{"rope_base": 10000.0, "rope_fraction": 1.0, "bias": "none", "tie_embeddings": false, "extras": ["capped logits"], "init_std_o": 0.00496, "lr": 0.0135}
Each number is 200 + 30 x the weight over its row's rms, rounded and kept within 0 to 999. Layers, rows and columns count from 0. The size before them is the row's rms in percent of the matrix's.

# layer 3 MLP up, 1280x320, rms 0.26, rows 234-277, columns 0-79
122,193,188,201,182,224,149,217,177,209,213,142,190,181,127,193,215,175,221,210,176,214,228,135,186,171,184,225,180,194,269,210,214,217,181,221,208,212,162,243,211,225,197,174,232,194,195,225,215,221,222,190,208,173,176,200,201,174,218,200,208,222,217,260,245,189,220,181,214,218,174,145,208,186,186,122,225,202,191,172,256
095,174,174,191,193,257,141,172,218,231,151,196,169,180,222,185,188,161,241,223,192,246,181,203,159,188,209,193,212,189,232,214,232,234,241,248,179,218,231,211,198,200,166,168,206,264,202,192,219,208,133,237,182,215,214,170,227,174,184,201,153,187,239,195,199,175,163,250,199,242,210,155,164,259,196,186,143,186,188,182,221
083,220,179,166,194,192,242,229,201,228,189,188,188,182,215,226,209,225,209,233,198,219,253,209,218,256,198,205,178,209,206,195,238,175,199,195,204,202,197,176,220,182,210,163,256,265,188,198,213,234,159,160,168,185,170,195,192,231,180,191,222,203,148,239,169,182,186,168,244,238,213,237,183,209,180,200,235,209,198,134,202
108,269,163,175,187,202,185,180,203,195,176,181,209,138,196,145,286,168,195,196,197,161,198,219,211,168,211,215,213,212,155,157,182,195,216,194,144,248,193,195,212,223,163,172,195,176,179,219,194,217,238,207,213,208,216,204,187,209,202,196,217,194,184,196,200,185,161,176,101,173,144,187,183,200,252,191,233,180,209,202,190
095,176,208,221,221,237,184,177,256,222,230,201,196,206,238,227,118,217,191,181,233,249,257,201,201,185,189,209,249,227,189,213,203,256,266,152,169,214,177,230,278,176,204,214,207,230,248,213,130,207,222,190,205,168,184,209,310,244,217,180,224,218,204,245,194,253,174,182,183,160,174,203,123,188,177,220,212,178,194,177,247
118,179,175,158,157,212,161,235,169,216,176,202,235,239,186,205,183,178,192,182,222,141,229,194,133,244,198,220,232,253,198,189,226,205,212,224,184,235,189,181,158,193,143,244,237,208,150,162,202,211,188,176,207,215,168,192,218,246,220,207,220,210,190,265,231,132,210,171,181,227,195,200,232,220,204,194,224,177,232,227,162
099,254,210,204,180,217,203,187,179,232,201,177,217,271,228,143,187,191,148,201,183,215,225,209,293,182,204,223,225,163,227,168,207,225,182,197,204,157,238,232,182,183,187,196,185,159,185,202,217,222,177,241,147,213,184,197,216,190,158,173,155,207,188,177,160,224,245,196,216,182,213,180,235,192,166,205,240,147,204,197,195
097,158,194,159,203,179,206,192,195,212,187,238,203,168,175,188,166,243,182,189,219,201,188,206,233,205,190,239,178,205,239,225,193,213,240,198,211,196,153,157,175,199,155,198,200,162,169,179,241,195,157,232,195,231,224,172,172,215,190,206,173,195,151,166,201,255,207,222,228,216,189,234,246,226,260,165,183,128,311,231,224
104,183,227,199,209,168,226,224,190,157,204,227,170,201,187,196,158,191,179,216,276,227,201,227,184,211,222,194,215,203,161,200,214,190,219,212,160,233,227,206,181,235,189,210,181,238,238,223,173,249,191,208,156,191,202,179,238,230,218,213,224,207,230,189,220,159,197,238,170,152,154,192,180,190,174,208,228,221,157,161,211
087,172,222,231,215,203,188,198,193,209,201,238,245,228,157,230,185,217,232,222,190,208,208,198,192,228,203,187,216,191,166,205,227,243,187,308,253,181,144,217,206,171,219,243,198,168,150,194,213,174,198,167,187,216,202,167,198,233,251,224,188,188,170,199,169,156,158,194,208,248,161,211,136,201,187,173,187,242,174,209,131
101,183,176,119,209,187,185,198,224,256,171,174,234,210,206,215,138,202,213,224,247,227,253,197,268,185,242,192,214,178,168,180,220,178,216,151,204,228,254,151,214,206,181,229,150,174,186,242,191,188,182,181,175,153,171,168,171,169,219,192,196,201,193,154,219,221,196,224,202,183,197,243,169,164,188,163,169,229,155,156,203
106,206,162,241,208,231,190,148,211,188,255,204,169,171,160,200,178,199,157,253,191,199,190,197,172,189,243,185,272,161,150,173,215,193,164,175,169,182,144,143,223,209,223,255,206,162,216,211,269,189,201,207,253,254,197,143,231,162,192,184,249,196,202,225,181,200,172,142,166,241,194,175,204,198,198,219,199,185,212,206,245
117,179,250,253,199,214,266,198,241,199,217,223,214,234,144,220,176,204,159,206,215,225,217,264,217,175,193,173,206,216,159,225,215,226,252,200,213,160,203,212,207,231,229,180,168,227,186,186,162,184,196,231,170,243,242,223,238,201,209,252,153,204,279,229,210,205,211,251,218,141,239,204,231,172,202,178,212,198,186,204,185
084,216,228,169,192,177,151,190,180,206,224,185,188,265,199,210,213,212,201,235,211,200,153,180,218,238,185,191,196,173,159,222,231,199,188,226,200,175,219,194,209,232,240,251,218,263,165,198,171,210,168,206,112,206,124,181,223,182,220,174,204,226,184,150,179,225,204,192,201,245,204,228,239,251,189,180,154,223,194,175,251
110,183,167,176,210,184,216,215,189,213,143,245,177,198,240,151,228,165,197,233,182,214,176,216,243,191,181,155,176,232,234,203,182,244,194,204,123,180,219,199,193,223,188,169,189,223,228,171,197,198,193,143,179,228,243,183,178,224,219,213,223,192,226,234,159,209,218,182,216,173,267,198,200,223,182,197,206,209,186,221,166
099,225,172,190,217,234,216,224,160,204,175,183,148,170,171,201,184,171,206,151,195,252,181,202,226,133,148,176,200,185,227,241,268,158,169,205,176,172,202,196,212,214,197,213,133,225,213,190,236,200,230,136,220,211,193,160,186,186,211,217,198,193,208,235,220,173,225,242,184,193,227,146,251,200,196,235,185,192,231,151,200
098,245,124,174,199,144,214,181,157,223,270,228,226,208,213,229,136,239,202,221,178,179,227,247,240,213,148,221,202,195,202,262,218,234,184,203,194,224,232,200,199,229,227,273,205,235,200,170,171,232,151,212,209,198,145,246,206,193,208,226,240,173,149,176,181,164,206,163,169,227,209,194,209,216,206,227,263,225,177,211,192
110,189,192,173,202,282,201,217,168,133,275,211,204,200,151,173,182,185,211,178,195,167,216,220,206,192,202,196,229,232,137,213,203,213,198,224,210,237,166,180,212,151,224,209,235,243,155,200,207,168,165,182,190,155,192,218,247,230,222,176,139,218,139,213,217,186,187,193,171,176,195,187,191,221,220,267,245,185,198,269,216
109,191,213,214,188,200,224,164,202,176,194,237,188,183,159,219,161,175,207,201,208,243,231,164,235,222,166,258,181,154,182,150,191,157,162,194,193,219,155,193,194,197,170,277,219,163,207,260,236,174,181,228,187,222,207,156,197,184,270,182,171,242,205,188,232,203,188,213,189,210,165,205,191,233,148,142,188,207,233,140,249
094,216,233,178,216,210,152,182,232,207,159,210,183,164,210,201,222,201,215,223,189,188,203,149,133,178,218,200,174,203,154,224,245,196,220,211,185,188,239,211,181,214,237,212,196,211,198,255,234,154,233,239,183,212,204,188,199,179,114,127,196,223,204,224,235,186,201,225,239,164,186,164,176,217,172,213,185,202,195,195,195
089,194,183,172,177,223,288,197,207,210,239,196,221,183,210,173,199,150,195,211,233,179,193,227,182,210,247,194,166,253,151,174,207,186,237,288,229,159,209,193,120,235,205,241,189,223,210,201,190,199,145,169,169,223,197,157,151,132,195,270,213,237,194,194,206,238,194,236,224,195,202,205,187,227,189,226,227,196,200,181,196
094,150,183,225,147,210,194,179,216,194,204,199,181,135,204,181,215,89,244,248,190,158,191,185,207,247,193,209,197,221,199,175,204,182,194,211,201,219,239,177,165,202,221,190,116,145,191,247,216,156,204,146,174,155,218,209,147,193,232,216,226,171,158,173,230,142,227,191,182,174,129,179,166,203,231,234,186,186,218,167,179
103,212,159,183,217,204,243,182,229,218,227,251,191,183,169,176,182,215,207,217,178,172,184,185,226,176,205,244,187,174,168,196,216,223,275,192,166,175,213,220,188,246,219,179,248,193,293,212,175,202,182,195,198,190,160,147,176,225,231,174,226,203,233,227,205,194,249,189,203,229,224,238,184,194,190,211,190,190,198,164,231
076,215,197,223,210,204,246,192,211,177,192,161,175,216,156,221,216,202,162,225,197,166,226,257,200,207,211,212,213,201,132,180,172,240,233,178,181,191,205,141,195,148,197,191,211,218,221,214,196,198,198,155,149,135,196,146,145,203,172,257,203,249,174,237,175,185,189,205,190,228,226,225,201,208,208,239,234,176,229,166,239
097,147,212,156,192,215,168,160,200,206,188,261,252,178,204,218,130,206,162,230,294,210,197,146,234,196,140,252,167,259,209,194,225,249,240,210,247,169,216,159,221,173,222,187,220,144,190,125,206,195,168,138,182,185,108,220,196,241,260,244,268,199,175,219,132,225,242,191,186,201,152,198,169,145,147,187,217,205,176,183,151
078,198,161,189,215,201,166,166,183,213,211,219,226,183,200,181,219,184,160,233,229,207,243,186,192,189,215,185,193,157,193,236,191,189,212,154,175,214,197,216,215,199,204,261,221,168,220,198,178,213,185,174,204,230,215,223,189,205,180,213,202,193,162,153,222,195,201,192,165,247,214,214,124,194,232,242,229,203,234,155,149
108,202,206,250,234,190,183,229,201,214,178,180,187,167,216,176,156,160,220,200,252,230,206,200,169,199,232,231,188,266,192,216,246,216,160,221,159,209,229,196,206,223,209,227,177,187,200,124,172,187,176,224,188,165,229,219,152,211,250,147,216,195,270,167,145,209,191,174,155,171,183,209,174,186,158,194,153,163,250,194,220
106,214,156,226,193,231,185,190,184,212,168,192,185,203,163,186,236,220,158,173,211,175,191,179,174,145,215,154,233,237,175,229,197,163,151,218,167,165,222,148,174,188,191,241,243,225,178,225,171,174,226,176,230,235,199,191,188,229,222,209,188,193,174,230,224,220,236,227,197,168,234,204,181,233,214,200,244,180,167,237,205
100,223,149,177,191,169,243,219,197,193,147,215,214,169,230,191,211,200,201,190,205,193,223,190,224,210,218,191,172,172,223,166,174,156,144,198,212,196,198,167,173,186,221,195,190,169,216,194,229,219,179,187,174,125,231,244,197,198,212,135,177,193,162,192,205,224,170,269,157,215,239,214,176,166,215,228,170,251,267,214,234
082,224,207,161,172,144,268,228,168,228,317,261,149,171,175,170,206,217,189,171,206,220,176,195,169,195,251,237,150,226,200,221,197,157,231,160,231,228,225,191,155,189,165,211,149,188,212,242,205,182,233,212,131,133,224,183,222,213,225,205,200,206,193,191,187,204,195,205,190,184,122,185,216,191,201,148,226,192,138,152,205
092,157,197,211,168,172,163,269,132,173,181,181,188,202,228,200,199,183,231,152,207,206,177,225,202,181,160,223,176,189,200,215,134,186,253,245,156,184,221,239,203,214,234,227,197,252,195,213,175,206,210,209,231,200,195,156,178,240,227,195,142,215,227,177,214,242,194,207,251,156,225,222,192,217,183,206,176,190,214,195,218
095,170,189,210,203,302,205,269,257,202,221,208,230,201,167,177,207,155,129,217,295,192,204,268,157,201,154,194,191,229,149,224,152,204,201,186,153,157,206,128,148,177,183,215,197,184,159,227,209,156,196,204,158,195,204,198,206,191,173,196,166,205,210,211,151,216,238,207,214,151,192,183,215,197,211,170,187,188,227,197,250
116,206,173,177,236,229,224,188,165,155,260,192,211,188,188,218,229,186,229,214,206,188,166,197,216,218,206,126,220,165,296,205,263,237,164,202,205,179,189,241,187,217,214,213,203,197,211,195,204,181,182,190,246,206,227,218,154,212,202,204,157,198,184,173,225,209,163,199,229,187,193,222,184,165,212,265,215,213,216,184,178
102,198,211,183,206,183,164,164,221,271,226,222,187,236,222,224,147,207,168,184,185,170,162,199,194,172,253,193,214,166,234,189,180,195,142,186,168,169,193,147,147,149,208,322,236,162,243,188,222,167,183,175,157,202,220,235,198,221,246,213,191,210,214,238,209,182,210,214,225,174,185,237,167,175,215,203,238,209,191,180,187
119,208,211,159,205,186,195,188,249,195,261,189,226,154,238,228,227,201,194,178,199,264,218,215,230,189,128,195,208,183,209,198,223,236,170,181,212,232,180,186,151,250,218,225,241,212,185,190,241,171,178,228,210,202,224,166,203,228,252,169,232,194,220,182,170,159,164,234,206,250,198,209,145,212,187,246,203,249,250,197,243
095,193,214,186,163,223,219,175,225,198,199,246,255,191,214,178,232,204,169,224,225,182,203,203,189,235,250,226,183,212,179,148,204,223,232,164,199,217,181,239,235,241,202,170,235,164,207,218,268,175,202,203,205,166,187,235,137,192,168,218,182,197,200,226,133,245,212,182,172,176,196,232,191,201,175,188,223,222,206,177,238
119,182,258,197,182,223,192,221,191,228,198,220,145,150,132,229,240,170,220,170,217,258,218,232,213,149,210,201,193,208,196,157,223,159,198,247,208,208,179,191,207,212,197,211,216,137,182,247,184,249,225,191,214,173,122,165,154,224,248,229,156,170,173,228,256,204,217,197,191,192,166,168,186,175,156,197,232,191,215,219,184
114,159,230,188,185,229,188,179,235,231,189,158,196,190,216,212,187,169,219,192,222,142,180,225,174,164,198,181,244,179,128,200,216,205,213,182,230,153,173,217,183,173,184,180,128,182,159,235,229,214,225,208,206,178,196,186,170,200,152,207,175,159,163,193,221,232,211,249,212,266,205,210,189,203,193,257,235,185,214,194,171
113,194,243,155,229,175,173,166,216,193,184,174,241,179,227,196,239,193,151,211,232,222,236,163,135,188,243,220,195,224,241,215,157,162,210,178,93,179,186,168,208,167,179,220,169,167,190,227,243,200,203,164,207,183,226,207,244,240,144,229,250,224,266,216,229,230,204,227,230,191,146,172,178,227,118,209,202,170,157,198,199
107,173,236,210,210,188,164,187,170,291,186,184,152,261,187,230,223,224,249,195,202,195,189,199,208,175,235,194,185,184,194,212,191,239,165,166,247,175,191,201,232,214,250,203,211,282,160,195,151,240,171,230,153,223,196,179,208,209,250,229,130,151,224,196,213,199,171,207,179,257,167,218,155,186,184,195,206,226,263,201,224
085,254,211,193,176,173,212,200,172,222,196,208,186,121,196,198,217,169,200,238,222,199,199,222,220,255,183,238,282,212,207,215,233,255,197,247,217,147,195,179,227,192,226,218,244,157,154,194,189,179,218,137,239,157,202,153,204,209,211,175,205,206,225,177,165,217,194,166,173,205,224,239,187,234,198,164,168,193,171,162,193
080,163,163,144,224,219,221,199,179,254,160,169,157,207,180,234,227,207,242,257,172,213,170,208,175,191,229,198,221,266,250,180,246,205,211,246,207,153,136,231,221,169,139,279,170,202,164,185,197,165,184,216,214,214,122,164,146,213,236,182,151,189,233,207,182,208,204,174,164,191,211,211,217,142,142,188,206,199,201,148,210
119,175,269,152,193,197,256,223,186,168,154,213,200,212,231,170,167,145,212,233,174,204,220,185,217,194,199,175,168,157,123,240,257,224,164,201,166,138,148,196,161,229,205,193,201,186,216,211,201,225,183,177,262,208,215,229,192,206,243,209,222,215,163,177,188,156,209,210,189,214,173,206,209,185,167,226,188,172,167,265,162
099,188,223,130,181,269,172,224,208,232,281,233,187,184,180,196,205,141,211,209,211,168,203,149,223,239,240,127,213,159,215,167,218,171,202,197,210,188,205,234,255,204,178,209,174,209,174,180,196,207,190,181,200,158,194,177,217,213,221,223,182,191,147,221,221,163,219,232,191,133,168,176,182,216,249,201,164,284,208,185,176
# layer 3 MLP down (transposed), 1280x320, rms 0.0441, rows 234-277, columns 0-79
118,188,167,180,174,158,182,208,258,204,151,201,179,233,186,219,184,164,270,203,186,142,166,262,186,188,184,199,227,212,192,188,196,162,213,221,226,170,205,258,182,204,228,206,192,164,172,176,157,148,222,175,183,198,189,212,202,213,240,224,203,241,184,191,190,191,194,173,186,186,159,184,185,183,238,192,227,155,180,181,138
091,190,263,214,197,142,134,204,138,180,210,239,185,193,232,174,173,210,238,199,214,212,163,173,195,162,187,162,215,183,170,190,221,166,203,243,272,240,191,219,214,244,244,203,161,233,205,188,257,235,176,199,219,170,227,218,205,176,205,153,192,176,150,185,206,201,197,203,204,130,189,227,145,199,213,199,175,147,185,222,178
087,212,182,213,210,217,210,179,224,169,177,201,224,188,181,155,215,179,214,213,198,184,169,242,189,167,187,203,235,247,197,194,163,241,220,222,248,190,176,211,164,277,184,221,168,190,185,173,205,166,210,208,161,186,260,228,203,214,168,188,214,207,251,169,231,230,205,225,162,161,173,157,256,187,169,178,179,189,213,254,200
091,205,215,178,182,221,187,246,181,179,228,183,131,157,155,184,205,189,241,206,231,206,213,182,218,207,233,142,155,180,283,261,157,193,186,186,220,145,213,187,292,163,186,180,224,160,202,240,211,205,206,162,162,198,219,217,137,197,166,179,218,201,160,203,207,247,232,211,213,218,153,154,261,200,203,183,215,206,219,231,151
094,233,250,154,198,155,140,234,188,187,198,246,179,229,162,194,203,227,199,259,211,182,195,192,192,189,178,219,196,203,222,200,193,215,205,194,190,180,223,207,182,229,220,145,200,192,178,213,221,193,168,175,220,216,157,181,240,241,144,216,199,269,191,220,221,154,166,173,202,187,180,160,239,180,203,210,188,156,218,152,195
117,193,245,210,199,193,189,177,233,169,204,192,260,188,227,196,186,213,228,231,173,186,189,251,149,271,274,169,175,124,195,239,200,197,164,246,179,226,213,140,212,190,189,196,205,171,214,206,193,138,165,157,209,203,209,228,205,209,194,174,156,214,161,179,221,140,182,189,236,187,181,158,234,204,227,274,209,217,209,209,175
096,172,176,143,150,190,203,177,193,169,150,169,238,170,156,193,239,152,187,239,180,197,162,160,177,224,204,193,183,165,252,213,207,230,147,217,172,144,184,163,243,212,184,211,227,210,184,222,141,203,179,248,193,178,186,193,182,215,151,256,216,193,216,165,192,244,143,192,228,183,212,168,154,251,167,195,176,187,209,188,183
102,161,187,203,235,181,196,205,183,202,154,217,180,197,187,239,206,160,195,216,170,174,212,214,238,193,216,241,272,178,196,238,220,191,248,210,225,257,209,224,248,182,161,206,215,208,229,179,147,187,219,269,235,216,198,191,150,220,237,190,228,234,242,130,214,193,214,175,271,159,177,205,158,198,279,208,190,167,212,228,166
101,205,161,227,225,211,239,187,185,186,209,205,203,199,219,221,227,182,215,226,176,195,156,246,219,205,157,208,239,210,216,182,195,204,202,144,277,192,199,195,170,261,218,175,213,221,188,151,189,208,179,204,186,255,144,212,207,200,202,240,208,224,215,180,257,208,111,174,175,185,215,155,156,194,219,176,225,156,241,165,192
083,239,202,217,182,210,259,142,178,212,197,225,197,201,183,210,181,217,193,251,207,184,189,233,184,183,183,226,256,254,197,172,205,221,175,161,194,199,204,199,169,174,241,210,147,201,217,170,158,225,183,133,241,203,210,250,175,230,184,206,237,222,179,171,240,199,177,252,236,182,188,159,249,239,214,216,211,164,209,250,165
103,213,252,183,222,189,195,172,206,186,181,180,185,179,203,116,152,233,202,204,193,197,235,219,137,179,192,191,209,180,203,173,167,204,182,184,230,175,198,225,200,211,197,219,235,197,191,213,188,240,163,223,182,203,259,235,182,235,230,238,206,158,156,186,173,168,227,213,269,160,156,233,228,209,243,193,198,131,201,213,191
104,246,214,149,175,186,159,185,185,226,138,164,166,233,182,228,213,217,160,200,200,207,182,197,184,198,181,190,194,203,174,230,235,201,207,279,195,156,179,189,223,170,193,150,201,219,250,175,169,268,216,212,254,257,206,226,194,211,186,239,228,196,203,221,202,161,185,196,177,206,164,160,216,169,189,279,122,180,221,181,216
112,234,180,170,187,274,224,247,175,176,208,236,209,154,203,184,185,213,222,216,167,190,188,245,186,195,185,212,124,196,182,216,226,226,201,264,196,186,163,218,194,215,201,222,179,178,157,157,193,146,222,203,194,196,164,181,206,186,230,196,149,237,186,186,194,205,204,214,198,159,196,171,240,161,149,172,190,180,216,202,204
084,179,230,185,223,141,226,186,192,177,216,225,193,134,207,229,221,221,183,211,209,180,208,164,221,206,213,202,158,192,211,178,201,180,181,250,157,229,231,213,145,184,205,211,160,177,166,171,249,219,202,219,209,223,117,174,184,239,188,162,207,184,241,202,169,260,189,206,184,207,252,200,173,247,179,220,191,193,240,202,180
107,177,181,209,229,198,158,189,223,158,209,184,225,145,245,138,169,205,183,133,168,204,190,195,216,204,208,203,195,171,165,229,159,224,162,218,207,174,240,247,187,190,209,288,196,227,242,181,180,153,195,181,178,198,241,253,246,191,169,232,179,141,214,205,182,191,230,162,210,212,166,196,234,171,225,182,230,197,159,201,240
099,184,235,192,255,184,211,192,159,176,159,134,224,203,236,173,235,198,199,203,167,210,207,232,189,232,217,205,217,194,198,201,224,256,212,186,261,254,213,199,201,199,197,185,237,170,216,145,185,165,190,209,256,206,149,160,188,153,193,236,224,248,190,151,202,210,195,197,186,157,226,134,160,198,188,192,178,176,219,157,179
092,192,170,218,191,174,176,239,171,219,200,193,173,192,274,233,189,178,203,245,178,164,171,170,170,199,226,249,224,212,181,197,224,208,189,191,236,218,195,187,160,213,203,199,126,214,214,152,197,203,224,187,187,205,229,212,227,216,160,189,194,185,224,192,242,176,189,246,202,208,167,195,185,185,223,205,184,153,195,189,195
104,210,227,159,216,166,195,192,250,234,219,187,255,196,196,215,215,221,221,197,135,263,216,153,183,199,170,122,212,179,188,259,195,214,207,200,198,191,197,215,232,215,195,109,232,204,217,229,241,161,176,204,185,203,180,212,138,235,214,239,142,233,207,185,222,237,138,194,231,191,196,207,191,169,154,205,213,188,197,261,150
105,210,167,162,174,207,184,220,163,214,179,169,235,156,204,212,186,248,153,235,138,222,209,88,185,179,162,194,222,201,171,237,191,171,199,211,206,204,259,242,241,214,261,211,206,198,177,230,186,207,192,278,207,207,220,213,226,241,193,218,222,122,189,272,251,170,218,250,210,206,211,205,197,165,174,207,182,173,179,197,243
094,172,229,200,202,217,182,203,207,183,183,140,270,190,181,232,163,204,203,214,200,203,206,195,200,221,218,215,143,203,167,159,206,184,221,221,227,226,200,228,177,171,197,201,259,175,221,296,168,183,190,225,226,172,275,223,222,184,200,145,188,159,190,178,246,164,197,216,177,204,217,224,195,242,180,171,215,191,199,178,165
092,202,188,228,242,185,173,192,195,185,227,186,228,211,225,202,194,210,205,160,182,179,204,210,204,216,232,219,160,171,204,161,175,190,190,233,196,182,207,199,209,237,180,155,213,196,169,218,157,228,213,122,191,201,194,180,214,140,206,216,248,280,183,208,201,228,165,209,231,245,201,159,229,194,216,176,193,174,264,158,230
098,197,146,181,193,207,215,197,148,134,219,227,258,207,149,215,179,178,217,207,184,228,237,217,158,201,206,252,160,241,222,219,158,206,208,216,193,182,185,195,259,214,177,184,204,168,219,213,217,214,245,220,123,237,189,182,199,232,160,205,193,241,152,193,214,258,189,182,215,134,195,164,207,204,228,209,147,252,169,153,178
099,184,214,186,173,220,144,252,178,223,203,199,240,238,270,166,202,218,192,219,164,189,197,203,214,230,253,168,216,182,144,263,218,156,183,183,165,193,279,251,177,226,212,146,210,198,167,201,145,209,231,221,157,171,225,163,218,218,221,150,227,218,254,223,163,189,208,203,227,175,206,198,217,220,176,175,156,207,176,233,224
093,196,155,223,208,163,227,234,168,211,192,225,138,217,205,201,202,233,248,215,195,194,215,176,195,180,218,215,173,210,196,221,203,160,175,203,218,182,210,214,221,251,214,215,223,152,183,206,145,186,159,205,185,167,142,173,248,136,248,153,173,199,196,209,209,233,246,223,211,206,219,226,207,165,239,291,190,201,207,229,189
100,190,252,210,210,197,146,175,205,190,215,231,248,253,181,228,165,237,226,197,177,186,206,204,156,201,182,209,233,216,181,250,193,211,168,228,227,168,177,198,151,200,209,188,220,230,199,184,173,171,165,194,193,195,203,197,172,264,173,253,216,181,169,171,184,159,228,138,222,227,228,168,242,189,210,201,224,203,234,178,184
081,243,234,185,218,125,161,182,245,176,189,192,185,214,174,157,187,199,237,223,193,159,147,236,169,230,245,258,135,191,215,175,186,188,204,204,220,167,219,176,249,160,184,177,289,155,207,210,163,207,243,204,227,211,219,211,160,139,229,203,253,252,177,233,267,147,199,193,302,160,232,212,212,172,202,190,189,218,152,175,185
103,255,187,205,231,201,162,180,167,179,226,222,192,227,210,170,187,236,267,215,203,253,236,183,188,165,234,167,197,173,186,159,160,215,252,173,165,172,213,226,193,150,172,150,228,233,183,212,232,212,141,202,197,154,219,242,240,162,208,175,239,190,180,145,206,246,238,207,169,224,210,227,178,235,186,261,198,193,217,266,181
105,252,145,210,181,193,234,169,189,214,277,233,183,251,212,202,191,161,156,221,166,184,200,158,185,215,220,189,178,212,169,188,227,228,209,154,177,187,271,174,169,230,207,192,222,193,155,186,202,204,133,244,197,176,212,161,194,180,157,177,218,207,173,165,199,282,193,207,250,249,220,165,170,181,176,240,230,178,155,182,212
102,182,190,199,172,166,176,258,194,170,138,172,221,159,196,221,213,255,258,186,139,195,205,200,203,206,239,203,154,168,206,238,150,224,177,220,162,196,145,199,212,191,191,105,192,236,194,192,207,214,188,197,238,194,137,243,180,194,202,183,155,161,197,197,220,162,190,218,174,210,256,169,187,218,249,177,173,152,135,245,228
092,285,232,240,214,145,209,217,222,171,236,209,194,136,197,212,244,230,241,193,166,178,182,226,216,246,221,219,150,197,195,154,211,179,181,198,165,182,229,195,230,207,177,165,259,186,180,220,184,190,183,225,198,208,244,205,196,191,177,267,213,201,225,160,209,202,236,192,231,222,195,240,236,215,221,155,221,168,161,176,201
094,171,205,195,202,210,197,226,182,204,236,231,207,161,213,194,175,126,139,188,216,213,227,126,154,170,152,175,233,194,223,193,207,201,204,187,188,216,134,234,156,210,214,215,189,182,170,217,244,200,181,245,204,211,228,232,178,251,223,236,229,210,227,214,223,238,182,210,241,190,196,177,181,196,222,142,201,238,181,225,214
092,223,232,186,208,225,205,169,162,213,180,306,199,127,221,223,251,205,202,186,174,121,218,194,197,173,228,155,171,254,212,194,217,186,162,218,258,217,264,209,186,224,186,203,205,242,166,228,162,202,177,177,240,207,218,197,173,208,233,227,207,201,209,204,187,190,148,209,209,168,151,147,201,188,189,195,178,250,159,174,215
114,161,168,240,205,167,138,202,154,181,161,156,206,148,214,237,222,234,254,189,163,219,209,191,229,158,181,197,176,145,184,166,191,229,189,245,172,173,239,243,170,183,214,190,218,154,171,171,127,200,156,157,208,196,145,238,241,180,219,209,151,227,187,214,156,187,236,208,241,186,181,197,189,207,195,230,191,183,201,178,164
103,212,201,223,194,168,215,131,180,176,232,196,193,214,238,177,197,181,198,201,225,195,162,144,168,214,200,211,147,139,223,188,253,197,263,187,118,183,180,198,222,183,195,236,235,215,208,223,212,200,139,241,182,213,185,176,206,225,223,217,175,215,183,252,218,208,190,190,193,156,144,212,264,242,176,206,205,176,163,215,229
110,224,195,177,221,185,169,194,247,154,224,186,196,232,230,207,194,244,156,198,176,262,208,170,211,234,190,225,198,157,214,282,211,223,214,168,171,236,178,213,213,185,207,183,262,150,231,175,148,166,193,235,150,230,207,185,199,201,206,250,247,233,208,190,206,165,163,143,212,205,220,217,233,177,178,252,180,220,192,257,224
108,199,190,183,128,185,193,135,224,169,233,205,256,188,212,191,192,260,189,201,252,169,201,228,187,202,233,138,199,187,193,141,155,197,165,223,232,194,144,205,240,184,176,170,200,186,187,220,240,223,137,163,189,207,191,223,208,151,149,187,218,230,228,173,175,207,177,171,190,191,249,204,210,186,188,197,214,221,197,183,191
111,288,242,197,196,229,198,214,226,219,205,183,222,202,269,184,195,185,226,254,222,188,224,191,148,199,204,223,172,225,220,205,198,177,216,226,146,214,235,202,128,195,214,218,191,178,209,203,202,141,252,220,206,162,214,186,199,202,185,194,184,230,222,173,243,182,201,185,216,239,249,248,198,144,180,231,210,188,264,196,180
121,182,157,107,220,180,207,192,174,221,256,236,221,201,218,180,184,169,228,158,169,167,203,181,162,260,152,200,221,172,220,257,225,193,239,147,250,240,233,215,219,207,194,164,235,170,195,218,214,131,204,206,249,242,212,181,138,199,225,203,200,239,158,228,186,175,204,205,228,189,196,176,258,175,194,210,242,202,223,188,217
105,173,153,223,176,169,262,195,249,190,197,182,163,208,193,186,190,193,215,178,173,163,172,229,205,216,198,208,180,262,160,215,193,171,156,186,222,235,216,179,180,281,141,209,253,195,224,215,282,186,199,193,266,147,119,219,130,214,243,180,195,228,182,198,184,186,173,167,221,182,179,224,225,160,189,229,202,154,189,196,215
104,193,186,170,220,190,190,167,233,224,130,203,184,234,227,187,242,230,171,220,171,198,180,222,191,195,177,217,138,126,223,213,156,173,178,204,255,208,210,199,180,205,215,242,257,164,188,161,178,209,208,189,195,190,228,204,113,181,201,213,259,243,167,152,231,215,182,203,236,187,208,216,246,262,261,212,213,231,205,187,235
098,167,201,194,158,293,242,212,192,229,246,200,195,221,165,168,235,197,190,197,194,202,199,177,210,263,190,204,176,199,194,196,168,195,233,176,193,215,137,142,187,200,180,184,182,185,224,134,177,261,217,211,183,212,205,199,240,244,196,199,202,236,185,215,207,200,188,222,206,182,205,168,147,257,195,219,207,191,218,230,220
082,182,156,156,211,208,208,187,178,160,223,214,209,153,221,185,217,195,183,176,199,166,161,185,196,191,180,208,188,167,227,202,165,252,137,177,158,248,156,186,226,252,192,185,199,127,254,260,176,225,239,236,205,226,170,164,237,186,149,217,165,170,163,149,174,150,165,215,214,216,273,222,169,219,277,222,200,211,193,169,153
116,247,217,208,173,138,234,163,175,207,258,218,201,173,196,244,249,186,216,134,195,160,197,190,165,224,134,212,205,265,153,228,193,249,259,211,194,195,172,230,196,233,245,225,218,211,216,231,236,155,130,234,237,215,205,215,248,215,231,213,224,227,162,165,188,102,218,174,163,218,181,210,233,265,189,223,193,182,197,261,128
102,231,221,233,240,164,224,184,218,256,266,249,200,183,203,195,226,226,214,183,168,186,197,182,170,238,200,256,186,222,176,208,197,154,188,243,249,212,184,167,225,233,186,185,175,243,130,228,178,222,234,226,215,245,219,175,238,204,203,166,235,202,250,169,203,173,248,204,178,194,139,195,198,211,196,246,173,210,216,172,207